config.toml
d_model = 128
d_mlp = 512
qk_norm = false
bias = "none"
init = "normal"
init_std_down = 0.0767
lr_head = 0.0072
schedule = "wsd"
decay_fraction = 1.0
train_tokens = 192000000
dataset = "wikipedia_en"
Each number is 128 + 32 x the weight over the matrix's rms, rounded and kept within 0 to 255. Layers, rows and columns count from 0. Numbers have three digits each.

# layer 3 attention key, 128x128, rms 0.0542, rows 120-127, columns 0-127
156087129052118143093164114142162122115169113118206143112148091150096177119124108137181069116076164085120153126124125116142135116143122182105112128156115097112151111166138113143128032197146114126120111133132126118171147102131131128160115180109157130175129096155152098100087158152117126065136155147127155122134108082123120122132146159136101130184104154110168100145163162101031085183132
183085165142128104137143138125130114039168111134112158187172112109131100159184154145147190182160088118084106151104124112115108158141141155130163136162136135144129135155146117161090150157041084142078094087120166152128111122142140146147089082149143177048075108075125077118093112096100167128130073090111098108135082128165113098119087132149129169137150149121147102082131113097093202150125
094102095145072147117194124172092108103149103062171103115122176171134076111058072092133110173110087147160096149106165137100125156124120110135143126084069102152119118134132161118110197144099090088143117094108168132164153120175116097109113187133157153072130112151142064119142175127128153165158116115124156093170115123151118146126115082138157154131145109119168162150173091084155089121130
105100145129140173096111100144128145148171081141162145161113116151080072104130121123144136092106163085177144143146106072118104179148160156133157128088129197118123122076122148069088152052106170138129120157175175156058161142104130139117134096074131078140142177155091117119172093166112135152117116118156161125072104194123192098115128146151110115134156101109139116129140140207070115103087
147164134155075112137082150118131108085068156172158126161138079105188136131185086110128111133157052134129119161171173076106116194090106094186125178093160122110118154107089161139144149126064086174081108129172151089127150143141095112189092123120111162124182124098154107105122150133132115063157183130127156128171087129170146135143169148161146120120128140114142132076038109161142180140096
133159145156114112116089097169100177162164135166073125155091109138142122150102096134118130142144140135151157130111088134093120158090077119109057127119174081100113121185109192131089082093107161208115174113158109131077166077119161093129140149120114079175167129112108199114157180135141176141142105145184128129071165162126108198177165154107155107041107092129127148108081094114109126101128
150122098109132096114169081076123156121087114164110134046160122175138125178077098125153127099137145101139146095132067086142176167194146101126148140170103115143156108118114173113086086134192186198116138154112130140152161071191124090106163096174123163140128108113146176128146205162126120118180141151071134147185114151133101097117138141139168168090143238174102134117083096086107148141150
130113194151116129091113147123137156136134161165111096126134196125143085153121206146177120072144189131157099134162151139104161093063105158100090124124170132089128126115137141155121138129076131108192074097114132131108067133098141060131104176142122181121090158116160139167139121118182107180097120132152170112182091093090113064124094140179098127119119105110118113164143069157171133150112
# layer 3 attention query, 128x128, rms 0.0586, rows 121-127, columns 0-127
133078127100134093122082074156156104153152147171124120130176066077171075128154112127164144140116086093078123168112167120107143105083056072126170065166184119111118110143168177158083099154104141140133156176120145102143123154096166091136199156135089105111162098156109142101163154179160095127133150068105117143080114140140202117124154131220169101113135149078179086077146101103136127144155
085081132186098144086136143141096152152137127126121135145103108103119121148143168112140140120126138143131151208128152125081136081098118173138184093151157088129169078108167144143139157127089108177139128109116134113146140111033190116155109153126153092193082136141112038148137077135143128111110164071115130107139128078097141139109143114074161097128117088130141136158121162148156140143153
116111155168107149139116095126152144160149125121089090111110112150113096094078119154142141125088182131139120092084166098189099123125143128128133181139134181130093164131145097094113113097151143144149160162138196133095072178123126156147063138086106118114154138154171086128151171122102075152196138152149133035100127165141113095114109150130126130123117107109098155129114171173115133171138
086149144127134158099166162129128057126111150137129112104172095087145105081119079129098089123128106152125160146094110146141222130105063110120171122103125205111104145104131154150114167203138138117128176172134080100082102140106128124104108147128184140161149132192123119076079137027165090132104143091129118109174131114165136159185101104156109171186066111116139075155122161166155145096169
137127140131170112179147200137157096137185115091102069089154186119181142091137160126099134170176092131167176087191134149183138105175150085144100111098090126186095112139085167094103102166109202128098115117066099114142077166143125112138156131089110128085130103162132148117107172161160054138142076168150094126167140164119140094157098128087160148129079078158114151152119153117107091141097
129163110127083127147137102135139165121157127152145097135120209158133106111094188142092105179151151134176156193135088115127149102135153123128138127121128151117105081148086118070141133134091144128111187100174114094088148153125158111116170120158029091108089114157163162162117151154078127155102109108133042157075124195130141108124069137089153129136125147149174184113096130115116122124118
127156203066106088135138102122186171096069166090119121118101093123171139165173095105145148127106179114145110125135160159143115108133147132156063122186129124100096109164132155111087093090108071128125173160097101127144103150106132175141114147133211085186112100155185118088101036149142127110149174134103238128141078120096164139164120105102116123152146123073156120102131105168125206155123
# layer 3 attention value, 128x128, rms 0.0472, rows 64-110, columns 0-127
097124117150109122182160154154132171108172181169164099075098118116051092160150119102172174121132137100093163078085102175097144182152096149118180121117102137134157104187189173142131096142169152121110104134135148138145148066123149136157146147148131068132163087137092122110074140115112167093173127128189051162116136125170163133132121090139096134124120109166098142167151127149145132130186
177134108110115157098127144139143136153118102062141132089185096143129181131130184110152115120137133169145142136145095150144135121131102111143132178141111161098130169158095145135132086111104142096154182128112075177129165132130066117164149143144122122128129142095062125203133139179180098106150122127108049126115114146083096115144125164077150087146113132128141105192073130112184156160075
166136076143155119177130087101101121165143113136120116151141167110137159119085112085132145118092147179058131154152130112148142189125143079116144118134038149115160131161137201128168139139100127106117148136137098092179116140084148111121127137084088086092107094132142099184150159118125149176100042129169131079125128141156115144163078141115074064144112103151115111118142127115191106073073
118144123171118160172150144195111103118144092163169141180148168140104159190103113150102132073157160137108120084149109145105145142094157109170152139148149133108103102152153171126128110139175116154171131111169126156175142102096142167102104115089112094097126057114107054196151177134105110144177169185094092190103106104112200119143133161114097150113155099154107127120163084173108136117120
147158125153095114134157102182139101151053145112136122169159130116154167137087136163115142107114186119096167068119122147104142083110081120118167172097184086154077188173171143150137052096117098135110093121059110106134116160120196133093122208155128121127085178094116193173126172142134162115118156155146167119125160116129170076156134126196148108152071091120089126143202116115151131124177
106106117086146113117136149169139121150073123152120081100140146137135090137096115106155135126078113115152117136106095107110124177109104139103103197073152116084126092199149148130153125152043100138051139086123132112130119122140102076133145127096138064128129132139137092102161133115143164106112080124108195090115116114139067101098146078176169149120126066147109109135103070156134111104126
111068175085123126164106146119137130123082112120129119130110142119175149125099106111131124121177063114076105112064143209073121107110108156133166120116124082157129091100107122090145144117123139140097103133104104153119136119127145170171085123173113109132116090180174108162166124107179069108111158148110075110159148176129101148093172108178159069153139136152155131140111145177093076137105
068088102164178091086141148048039156094108204160119161200100117081127065114100167127158177074152163116107216088115055128117134166141085132148111097156161060100126099141146126181107155144131163144187112084169150183121133127128103154137127111095161154075061171095149143118079130108111240136096172124145136117128108099129167070090152124162121139089131112177137069112138104137108191136157
166159131126127163161165129151132081097131085117157151139100114158142155087128096062122123124112163174141111120135094144088135164133125143117200144126121183103147163083114138152121111154171041136114090166112131148151117068144142126100051134152119164068166102114111118122120213099141153089174148114142081107098141157125102109135132075121103160153154138127089114189120113128099098109151
067089155130119128079170157188135118196164114139159140145108087125141152153117120160084094126104147120190142129131163161187079130118120119106188158158102125152073148155144102100104108128189133150107126121097149155126167145138128140133128151113165133144088160135145141116184128182166094134132090110147150113132141166146109077158079076113126155106115126133145152148109124121067102148156
074043129121110109131103112139100131117126095155140122140121108112126143065077132099098147132119153161130106148087093162166164139103148125181135106117139138095120181119212167126160127139141141119154114108126045126094118132166135124126121154150101098151157160163093102176132147152127099116101133164165081117055059119092173114133138166132163111115106136115101069109098113138094152085199
125158134114094109182125140161145107119169132190090115124090157079141200148084165127125095108132087122127123130135144119140082111103150153132143140159070072107108103135167144059131117102100057125142072135152132159168112135144153144134156091098107072158077117138048153176097129127173110162140085125093183105113158147132107148157108129127133095136168143116135105134120120140139146130093
143066183158156108114089178059161146160092159149127098145103142131147093109109161141179115115157086148107087118128167134118141086124138076119125113068135152140107147130107126147149123127156131153078066117104157106140100114146102160125159118188081127149119153121170122129117081107144098137117147134161099104164178117141118120141162119107137172104113152104122148151145118102188155111168
119128096098163114145123063090147153136176130153129120106106119139161114142152083100120137116087124111189090128124135123120146121097101132148137073177072105137143117085098126116082140182108124074105132169086071042116127122106127124114171123193078153088035057150145194100134130131162121141110104145142154106122124128117093117132089209118088162180088170129132149153079100098131092121125
074114121173101116126065110113106153171104192135117117175063129094124086126101084138110096103072155115067140114151092090094185119122103119133129101102144119115088153138142102101113105099141170102115166111101150135110075113115098144131087115106157046140117110140101098190118104157097105080142101138118068151129108101143118123103186149156097096137103131169124123101175135153104116116117
138152165144113135147140134159106174169182152067164118119123081182086160161146137127124132119144144123121103130169191095128142151129105170118096159171115085063179189144110146133141132151116104111101133109172107129113125089153105110165130136143105105127113111173132146119139116093131071176114106148084107096121146133092127147146143146098133129101124098182088125106157146140130109164132
144121116121093169116154132123113099135152134113137187176128116105122165097135144097166089102107163130126124147106117152138083142111118130139098101146161104115190109189162128108077128074158100127111171112079084134170131104116145097063133078124125118140134145163132126116144149126084123130121137117171114130150114089103085122113127157110088084141102131172158071090115130126135135102124
188126175131133159153177086120154136096130171115112155130086123159109185123159093123162126101154079113128099126124121109101082053074132117099123170114168094127152130108168115100147151120111056129094171085096089116113111086149137138115127138072162141145102123135110167123106206158092170140140150143106138149124164098168111141137178143086099147121142108119124112091105111103146142121169
115104154136185092092114120111109120120163142139098160058154060123138128159149080114137130164147076140162099158100144159116126098136098157092126130102086149148132146129069088093105207166102141135086127084134149115145190122107065161132091108120152128083122113162138148054115110116124133132111087115132177162091138127160122112124141097123100151153112109091109131088147127109139126185124
139091146171079143073189143104146160098092115116119118098129135084132090166078108151131129128134147147145133162174130141108066123109126099126133154115176107074088110125114089087142096133090142098106134148174142147092119117126067145141119108136167108157126065113103146114180086135132190113097151134110141168147075130113154096124107090174152167143103133161125093169098128135150100152140
104140085204189112099108122133140131116182177125093069144112132149166081121149109096125146119107203116106108147116074117154151166154165152115101144153134111107156114135153118175106119156166193093123135174147175071112149127136158153180182114169121071144154088158174147084137137126087119144132129129151118091100084126056112133119165152107102115130155112163150090119137134108093132103118
121093103134147108162113128089135102131089128128085142145136139101120161156132146103125131183116136156081156187083105112122130131134139150159101171146160163182102158135170114145177052127119106112100128110075188115116178119097134104142169162157166106136146085135122093143093118130114155130129084135157155126094117165092100127099154091124173143139094109137154138113167128136119106131084
151102193031109102135090112144141087137096120136128122142075180115130070142078124100144102170133108201183098064098080121158131126168096142135064143083099177147132094135128069133188134134106123113082090111120143136137124126188082150126150114142134137104145088091155168127091128143112157147157124135143168091175127080112097113144093144135177184139076132164156119071156179148114099074139
084119078170120129185231122105117104070175102108123102144120117124093170094087132136125074137113164124114153100142110052157138176101109128104113136147152156046091160146161128118125203168174093100102081134153057129135111141135173126092168140104114159089112110128146127187111156147153215129145142156102131100123150197167087107160173122105153117139127131124183127167105089145168062106105
167174189078103067166125134160144117115114138141137168096106144175118124141091156107123127165097106132099164140119086114085103139113153139146136113119080124080168144120112168148148101147134101144190123145147131205100107164119093096153156118117107160176118131154125131122141140103149100099125127123092103173065116157184120121108117044197137118146170124155140165118116119142107098113128
132121097126110090121144147109126129160107194131095128107191093138139115136087113112101146147136150114147093091151113111117123130161166093150143160073129195153096101179095129074111130139141150119088132107118172155115169165074135090078117184085128135176171131138088129127154120105153159122114134128169114125153124139098080102174139089160118139095161135110171129138106161118160161165112
167105121103088188139103113142126163106156110135147112130080127140218140140128196070118105154104120124190119082124132137169114119176091118144164101119092101134093165124137118106091124128116161143150025178141125137111130125148095109122146173143089147066139156114134123104145133128147159154160094113102090092133247149156136143135134077133114157107081143141113140106132150108128160115128
147139088065077113137152159172138153101129167120130125089099152133098175192154104150137096183144098121132113107114084166135100069123151124094121157152108078174141114172138083092144124120171104124131196129124170201223167112105140177119189088138103125143129089139150161078096163117106138187192114134100112134162174095083182134157085120132103135159117131183155063133087147080123174104102
090129126118168158088126143178127103095099107162166125134201158098148120088126139056152111136074140124100110115147116118124101129122166132182092111085151141138144157174115125125143140141086190130151117123154082138185108135174119125106163135109122146098093166182116175170171148143168134100099185171135084132132152147135116107099213097133145125160155100171138104146169096138157082096109
137101154097112126129117134138132147104125161113102142161122121131111146117069156129137148145124091126162134150127114140146141119131113135105140105083154163106110110064117110105148171107148092156161170143143087120142140136127170156109104145126165096143161116142091105131080150107088174098121138097147137147165145117076131156132137120160109110125126124093114121155149154126192185132115
087094131106120094098128128165126071182132128156108127122118058141142104133109116046129141145148085173156071140165136097104149065102163148127136112131101151158138193144143131101115175107114117096169133105127122119140135117131153138161153158128095094141119135137131143180109156118168083180123101118142119146121123143127129094150120069141116116113147148118093106071134142124158137128119
140124141118113162106136127179155106127068092137150116112100115127129120140141141106154091102119041102144123162151141108123118095081166205099112151152132158091143149123112106109114125145165087136168147110152113099163106132113155098123133131163104169168127133152146176119155156134185114114115121173068145124145216166154153087092137087177088156142115151169130114104096133119171110137106
150121164087144081179111125157148082120163175078108135122116110135212120131087105109128155133138105083113089130093121180124126151159092161114137119134076076087166167147121157188089144113117102164120157134120099119105177175146123118108179125136151091157125164140157113129121158138141095146117089100077137103117129085121095133170194141101100101148137147151147180175090141115214105125147
101092131131170093105100122093151111119141144142094183157169137133156102136119158098128176176134147141130125150164133089142147096141134125174139074096133134159128104056098144091116136163087215144106105102127121109112142156086108118097151137143129135088159164113160135125120151117115154152088133107139089183131112139156124151103110128177160093123136155074113138066089156119145166166150
147130098096135130134126134147112152161087120140127102132118114097190117111124051085126107143055116128117114152144118117143133142114146130140159153128194134095158197140191133172132151106167156160180153149162159095110119111107162144105128143129125122150110130140102116186119170145115125120131148137121170108101111171097143135087162151149118104128163150143165123102126107150099161101131
086133108105171082133079115118062083114137206144133177105123175142135122165145170108106101114117106155083112161110083130118114123116099166158140086151162135130138103122123144153153085135125105183106134105124192134150127125109067118148106124133181200141132139101102099102111147129136165137126106120129097131138103123136184114113144132185149114128143144141086076120174117174101139169094
107097113162110145140100171178129134103137131141107159147150086152132102142218108127108147146111134176102106156136148106162136093114119133180168048138126100144100168141126116111142155109154083093121082147144099126114141096146151119157107092117135126086137154113154170122154157150126121129132166139121063171133067095156148125183107122143083107124081117113108081081105135075119103124145
131155125109145091077132095152113121176138093137120092101141095153176193077068132125107156112145157167132132095125143153127138122149152111118169117090133141146194161131130098110142123093109181108190113155120112132136172189107144179191129184098149162147096132144156138134132163120153104089161089144149154166072113150105112096161094110155147103187180135166122112052111161181110103093101
177129170114140137094135085120167127196123152111147095121105126136124068104173126079164170125112156098086136172109170120137132114113117154148100119143089109127154167127107121189118119096122094126201132107188107100110105113146128117134114148098088148164087151128094189118147150168171120096097122122124127121107148125140136124118112096073085170118139126102112160116162107113120094146130
113121104149108111153133070119141148122112113115137101143095166134143127090122123101161174116119148125158178090134137127127146098082080171081137097143133090104119145164127135124121146168149102150165129172135100131126130121132131110175141135138122105124179125150130141128149158122186143100080153123121140178127104161144149130191150135151137117127042157158109110142130148108134080118159
162146179142108173138105110139094127139159151130075120142120115095164117155068123135133101213145107126163148180138156141148111118135137137056146160126134164080094126159041119106147128123096111131172151142090160125114147121143125128121134106127173086097121111137116109136102127114111138113108086154176195122123166121119095143122168104139141169153120105191121143130096141111219181110175
178096136141153146112126119185157119142154137133116159100143117127117143148150153107143142140102112146088115116114107143079113150117124133124118135159137096121150114107155135128139132161097138123102153136149094107124157152156094115152174174136118141147137102147156132167125101166107127144125122105179137126122200152182104091108109094149122056181125133131131095166160097162158114123105
133137117230092168090137140113172158136131178135154124147110116111149115101061096094111146091111148125128160094163130130117116155165141161100111123101116119067156150107086177110135131131134172136076086100153079112134105147096131092135102144139136077121172119134127150146122129112127092112148074118109093150135103138130120117126088178111108070118146149136123116113126121116165145126105
156164155129152139156165132100121117147123152147150141107154146138134175104150107138105131139152180094096120109129154124129129122138180038162098179157176138165150118122106094148188115149168150115190127151132111136119139106153084057105154106131153129136136149121153088171153171154117139150149179183124124170131109155124154146141098103129171110158142127149124129114126139122178089122213
128053130084100112161102072142153122165167131136108141111101157120110085091100077094156146184096159144163139125062102129084101137154124148102099155113107144130130110110152097141108167178171169122089082120137160149115107132147124167121089076150110166165129141146108162099096065106169080182142149063153144104082128146170092167095095150167107092147180137073118160112119120124097118140157
120127108117081133118143151124140165105103131111130153169134085125139160150103122129093123096132102149119137132168138106170074138115140154115171099153141108070133143106117127153160108129151160112152163155137091099128099094050083134128109138198123134080149140088151102185084131146092135149142112156147113163138111107115168129159108166098143181143150147175134083113140187110115095117129
141131120140161089112033090152120137170111132107095150163099144139159156122164110141119157142084118154102133145141112118132172165133117076122144133113163128165135103117148114141180091160180182146150209126185154131195121099111118141200103107068160145122148121132152103111166161172153101139069100134071160142174191146145130149114142117171134103181095129129129087128114190165153126121136
# layer 3 attention output (transposed), 128x128, rms 0.0662, rows 64-110, columns 0-127
124124117167172083095095133107106159124113135089102186133158139114160089176083149168142105093122091142201109171186161093125131099138117157098163077124111114079119123091135143147159135131125160078177121094103122136124115090143135160124099134099149171116112123144092117138142151119145138136103122088073141148179118069092184090106150157147119157116134125125082091101153113133161095121122
083165120155130126148162139088069092120163154158134112134147137099138129148150079120098152142129104111158100109152148143105119172121102121148172083155121118148126115121104112159083159169117136193129077157148149060125141103083191161131151145116119124086147127125158149107101103133108174116075165144100127129114072134160153129109167115170075125083146090139147131098165079181107117104189
108084150088109158062170113146110146120135125098094151105055105179124112161158155124128088115122151131139118129114079103106126106125111194122182077083188130115109145106173092149095107120090129123143055156128178152114102140124139131130131090152147125085127136104209140084142151130142133079145213107125173127139141111117161152080150144082135130118132079046125147153140136140061118136118
138067101144143104102168083124075137169117155117092162068086063116117114158137130142146142115118104138164147168180089092105147125164099138097154083115148099062129151093132121190115098161196152100134110120183138113181114133093121131132118120136126132067110147084101213093185123096132149125077144084163102169181155115125142170124160117101101101168129148104151111140158122150103110138112
095142174158090100061091136118135130115146155138083063134088110160105129149150184153157084106111110150142107133142063109138193116131145101132143103094094138074195055152141107168134146121100102127099117111178139157105121153074084140154114122085136143106127088161138157141141108087093113128099170095095107113112110088099115143136170118094112151140108132138192141129115186127165109087062
155150145139137159089142088119151129095135116063088160147128138184135132144178177129139106091174140105075095104131114155163160102172154144204071099161152061156133105089136155126044118123136121145191161158137093195125110070091139183130151114140136089171122129139118118120080156157156084106139132167129164173166127142136161113130078155092100101076104146057091173142139132143112123123099
149137090142095115113135133134120114119167153154139099112143092119068079151135156152154123109120163118150136140183079126135143135118137084148096105111124156077140096118143094108125092136062105062124148100121121117159122141075116108110138129129159117141123143063066141137163103167116123136190092107136109145077152116104130083176088124089081142079113133144104099117168111087146144132177
117132131138109124177134110136141092117060101060121118082120177119149160122142118101113067127150086113128099103110119101135136081171143186108128136110073146097155134121134193108156091150179135080142108124081092143095100099191188141105177107112062137090150062188139112135088159148153088154153030118099084102165180092144103146079113069114167123121116164113136194141112149070135072123075
107123104154110104072109149101075151157107172142117129101151101128128172172089137130110142108164090147104166139149146143116111087132108108083090099119178108107110117117113122147152127133064150120108130093120095079163150151086097122098128152094169121062107149088147112150149110135104147164049142149144102228111096077097151149107123152122142098134121110137147119137138114128155117140107
157122119144093152182111134086148108081060105157165158107188175152113093126134178133115199147172113125085126127088193125089158109104092088162084151127147113094113080132135133121125148105054146122100158139088136161146114144129138145137120125146124140128150116142084168143131127120172152113127146136141122187120080123165153134166183137163119132142110191153147115112130122152165153163137
166159115124135178117161134116109074140126103117123141156106156142167130198146145110083131090148138089135142139131165137072127149183121145074138131123083132121113074104094081156087088143115119121113157134117172103141078172088112161141154147109153175129159118078124174087149139132114120118144115124108160125125182130133136136142131136110113145111131129137161117091182159120125080099109
102123134154151130113080159105124094129125151092174152120147084125054117170141112150156176135152112134120123116135099092164129104110162114146161147085147125114149142125165127164091107104107119118169175128182116091077130116130167148164117149142116106136158116101160134158175121154132156085151147176157148136118118161122116144162135101130084102152087073154124110147128135169100113160142
125152128082097158123139135152094124112143108107143121114098151106126131121140115160135083117096136116130137134094172120149098163119130096119112095139074117120130072156152104112130105117086122156148182171080121149131153153129132073148118124118140131155130102144123111125139135133122153155124103100088173126106100139123129107161057138154098130119127136118114134107117137096100106155158
120067161141093140076108128135111130129044073120113147156178098156089112121105136057075131137130146169122114134090120141132085113099097115106159160106155138154103125110131086097139135075063064137102105120102077182070149105128065097092087115083163134124182170110123115093085102120124079091124128105147159109104112115109137134113103103079146129135109072109086114116167127118067145115143
141134114112162107128179080162118138085113113134099139108101131109134114176159174193160138096115127093169112139116146156118132096103103128152141130140103128109150119174166150156158107153162145103137144086136150113152115121118160081134138127128096184153095108113105153104126166103141136139153120081090112141134152089110162092119102081124123161136141137110127116093117124100174124120113
116117132134139116139126152115140105093066182158082154161136111135103128116094093137110165145121121140146129103145086161104127118080117132124183124107185163175132140118115116109122073122125120169147154149112118112138142107073122140098123115112186134119151172131136099105070123120134166120135179098143103169163124123144099117146152124170134137151141155118168137137184123156144166157147
143110118086139129144142096127127134140092124147147127121114153129149137151113157106091186143126153135101105093134152140107143120195116122094145156085137157103062112109171135175167142124072135109128107132158110131131115148122128165146123129099153113080140083089120149128120113135189128162166164160137090146076123187144166134142167182138163131118169164160138128143135105126129140130104
068148137112127118066105156097069126125111153132113130145163138125103132138089135135129172124099160107113156139124098162167181134162132083136140112086150185139133131111108121169133117124144173127133149140182120102129107112121148106104095121119136107098124101118118133111144069112157116139077170105146108120131133138088093093109131137154111148177083121137134082172142111158137179166122
133121083109073094176064190100150158108110080147167120140169168152089098096097127109124129129129137141086129143130123105194097145110163101130126156191165112153088142094178116133128155100161136157103105155141119120121142155159139130088109100129142156142120159107140087164116123144126127126124133091172128067175094130106141129134075145181124151104152144125111115152079122142120142181144
090107112120164118137139096135161080119160096097187105082161142138153101140170164154152117115129126123167108136150121167157133151146146125142098135135099112153155119133114159111102139128173118164108131127138090146153130140109172127128146114142097140129124176169089116104101138062166082145155098123136122098131099137152129164156104124121085117127100133113142110120152129140123165116135
137136147124172159177173106174125117119095085123161161162069143159143158146139164179110136129191115161186164143139183147128135108149103195133192113148112155150190132134108164102176109125145113181154119138152101167114093114155121130119136146126093157115132166092134124141141135147142161122174136168112150190158135072191146173118089127117195123156162163093135186135176159144144139145103
106160110102125131101111134128116121099163125152143047119086101141155129145100169157105080139188113120150110098074124162170146126155149130157102110115088104157169093145135099160106180136113147155179088130163147142115132107128108094150131108098083134102143140100147158104139145126092115085150135171119163131096106081114125130156120168128115130120152167100120116092071138093110133111094
103108139122143202120141128106103184108177085120128213115053144093129167172091131125132107077172086076072142117090158146158120158133127081116131150137133095145156123094113113130059154115150125152196191118079080167107134152145157104132090136080112115120114130140132057104100151110104082117129087138138161113083108167093125127099114121067092147150161152097098143128088124092137132152104
153150167080143092116077130125120107175073162108109172128066142170091132214147158085110161130239063143124155139132076158069115054153127138159118138111154180173176127125107145174117063069081159083160108104160143105204164102143114147156130186144099117089153101147180142107140126135117132116100074087165133180143122085096105166104148123167147090157088115128144106142127158137068141141135
097136115160161159152097140115181148147136148118079137147154056102160190145175094173155126120123159087116111158143126088122123110127146123147099161167176114137093140125126120146093125124150142121111146090130124103175151100112142159143100161120135142093131112094097156118125104129108113145133124148143160119123143086081133155137146140090154170078076148098166089108113173159137117146099
170146091158118163115126105161152114116135083161134092075118132143133109151188161146145131125158138135076111118114184131168113154134122115151073149178128097100098118109120126139120152098141143120129069127110123114142102127179100148149138137173125154112084124184137080141131130142139102114123144130076126172117137117122176157103125120172179117115105147108090126110150090141089100091134
137149154174112104123111166098083121172112188080127143153123132135071129114158077171120152097134110113096158114113148137106116122078129136084122178133109166081172076148142136097147158115052114156110145101067143078134151131124123119121114122111157133163149159191129081136143107161150108111085134112140157141118030074122108118121118100114122121120145075093104157131090104167132111153147
057051143168143131160128153129116125111114147167127193112127109084129138163111141112112155107165140100129123133144155108145115114151090138121174167131141149063130161094139191143127130096131130062180107070107061090065127109185113155134062121124122111068117162122092083101129079144156109137106127146157117114115090190110117122116178123118130128144151135146124115105146090193109141193115
183164120087105126137149110159131127156134099085108121111041137131121138131134124183088132115172143124155121139149118093095158118152122106121142120179114129133112120106158150140122122095134074144147108102132134105162121172109152149135142187136155097134152105123179097134109114175130159146114082108116116145140112108118136136139084104118148105087113166075169128183118142154111106107117
111164081142145119113148153119100120111134112142121088090159148136145115154146096109162150125152160138088135119115142144155141116143114092154127110175124119125119140171139131133132151109132167109120136103138151096121131110147138100136140115119080131110072139121154132158165134153149125199103137146099086096098120141121142103077142112151148118156143101203109141104101101142148095138128
132144092094107130137154132143134131109115133153095129086093103098139137162151099168114118092136167116090121142100142101136122167110102113107143126145146093142127120105105099157116062129169103146120095133104128113095115143104107098073156056112185123088104116114156153122166095148131139065122168140123176110149146128143128167152116115118107128106116141130170129151122105132139126168107
127119165104106100149128175152154118149136186148080127124160084091124136136147102136110180128180197124114122107100098142109118106122106080166105157132132095138114123155157129157135124113139076086154120055112104158104169172124056116136099119136151071103115145147132131149151080152108115189130154108157107118134107142120090136181127106132156101117126136155163144177125101151119149182120
130130163168076135105122141106122141131096075133109125205142135121093161130150133112139146132177119140105146108161139143126116110108094138118159116179204137121042077111140099103132130129099142122104147121166127104126114085118111149149102116126107122121115121111143153113105105177099171152139153128095137177118143134142149146077128130139146177092124134137088116092140178156157096116112
143172108145081160105133143172133156140131073134172074122125115124144168094181084132103103111138160123078138103097140132129098146142135129081106216169100147124117147141140117107119149101175118151108134147093146107139127131179129118103153115134121155171141086174143124129132142160165100097181107135147181053146152077097126116081115134123159163106130148128120126145114141102108072105098
145150142165143110105151104158140099118148138159119140139103136127161120178154196147148191090202173101159119105101118121117153097119102144139114155109106120123095088156105184098141091135138097071091136063144098102121123159105090134158174146130142112118111124112127178105159150152135137132165138127086116127137170139154110126157096090114153143127143112121117146153154120105149117110101
111085151168112132120159126130151172129094135103131104108151103066131140105113061124146062129123139094126145110126147123132145104122151163071105158082162124078120127116169105157099165158189155119143128118098109120077125143164195141157138122126126166083146122110179150097106108146081131104126137131126155141194156101103154132105129081145102133121096145140151137132098106102142114148109
139150118100125092110116108120139132155086125138161078136132114078108165103082151144098122100116100138083128161187135118110122135126109153038159178092163098168167122134155083175125102089127156134086096131086158131155107129093111122092135115141106135132121116107109138145138091103144146078114137125170136111149113146124114135132164146153124139142165139142152141118163137155181150125112
140139156129106202156153130134131124132136085125102124149082145187111086176183155175131143115127146153112111161136111071084139133087140137153123115139122144145137155102076148112138132160124118144091122121125123123120088119121141138031124118148118130091142121098080160147159124136134119116110156134140120087141147101137111141125123132100110120086074129092161132143119145127108105128140
113163142136076138117100164101118114086109083128093140129185117108144155089089102155131116114114166157154107174077098093111106148095102119139154079140138101160085103159120112092155110140143118146092127116089095150065120149106121080133152135117165110114111114131143102130123112117098102167148155106061142084148110121089111135128087106103161183130114116120161129136105152122142144123125
136115174143157153152115158130138135141130145095122125129164104161164143147166122150138099131137153108109084146159083140157097126184126162175183142115135179133146105113118102175137122103116104125075149093140157140119114137104132089116132162113113187116108156147174132143146126162112124110171114087139126125106128080123134162072184123106134109094140092106128161118180134157144145123132
095120120104141088130115174135123117127150083127166107110142154140111113152158123129133140100143149151132120098110143140180142093100129116149158154173133119158118135087215139116100171106116139126092150160157114153087154120144122120085135130136124154156092117080151155169119151108171115182133110146152101060130106196156091119116064131149129090121156114082077124160128114158103102148112
102142113084146113139101118135118147129161147071121120126105135135117114172128085150153080121094136104158138146136120118176154138113165087131135094137139164103111131141123128127124131106130123163147078135151166128139124075144144142120104108116158099110161120089140130103121082125117122122098131129146160103124091065085179149114139143113099195077089116118138085151115110147118163168138
109132152101173123144140120163111127114127091090136135128095111132113108144131131178118144175138115142129101104152129088074098104120131118108146139107087181108115127134093105114151100158125098138148148164145159112154133133120152114106106116152139132149104091175149097150099150105171192144135166109114132132096117073150132141102142110134139154120110103139129123123161149098139075119154
098105115120174158115100137195114103141158103136124113148107117101145159168123127136162086119114134163167171160142084118116113127124152147108157133156091127096144121129168131137095138123158132168090149152171135120177125134126135147080123189144110106113139069114070134089129110101141115124108106098170127129102117088110135130128118157125122110107101146058148102127139115136083147122117
108155121124148154101121164107109156089125113137136208099134144139129143140097109112132134132115112103102117170098160133198109140086126086150104129134148128088122101064104103093129127078095080113096168110118101147066141148132131116178109170132129160139127111086125085121151142131073104114150058168128134148114090121110149118114079123101113182109151121170121094082109121088132127158162
110084156136170141156133118080147116108162116072141143129098142096146120140108115120085158150125111142209121121106121109060087094118099135081191149072080178156094123111066127124120133115105131087100131103098161094159134134179163090103080074109127158083136134182105147084144180123174158143108159087126100114112109099127104141116192146113057111148125136153133141108126142109145134165178
084093154116102169122192129171125156094084110157134132097122117100168138123161125152139109103120181078132138123108077159126125088109081125168134112139155080101126157224165146132107126102173101121124148096087121161087117133124181113098139129192100104129098144107104133124096154143115137146175151133150109100138131111111154093101104114117108126119152157099169181138138090144138150155099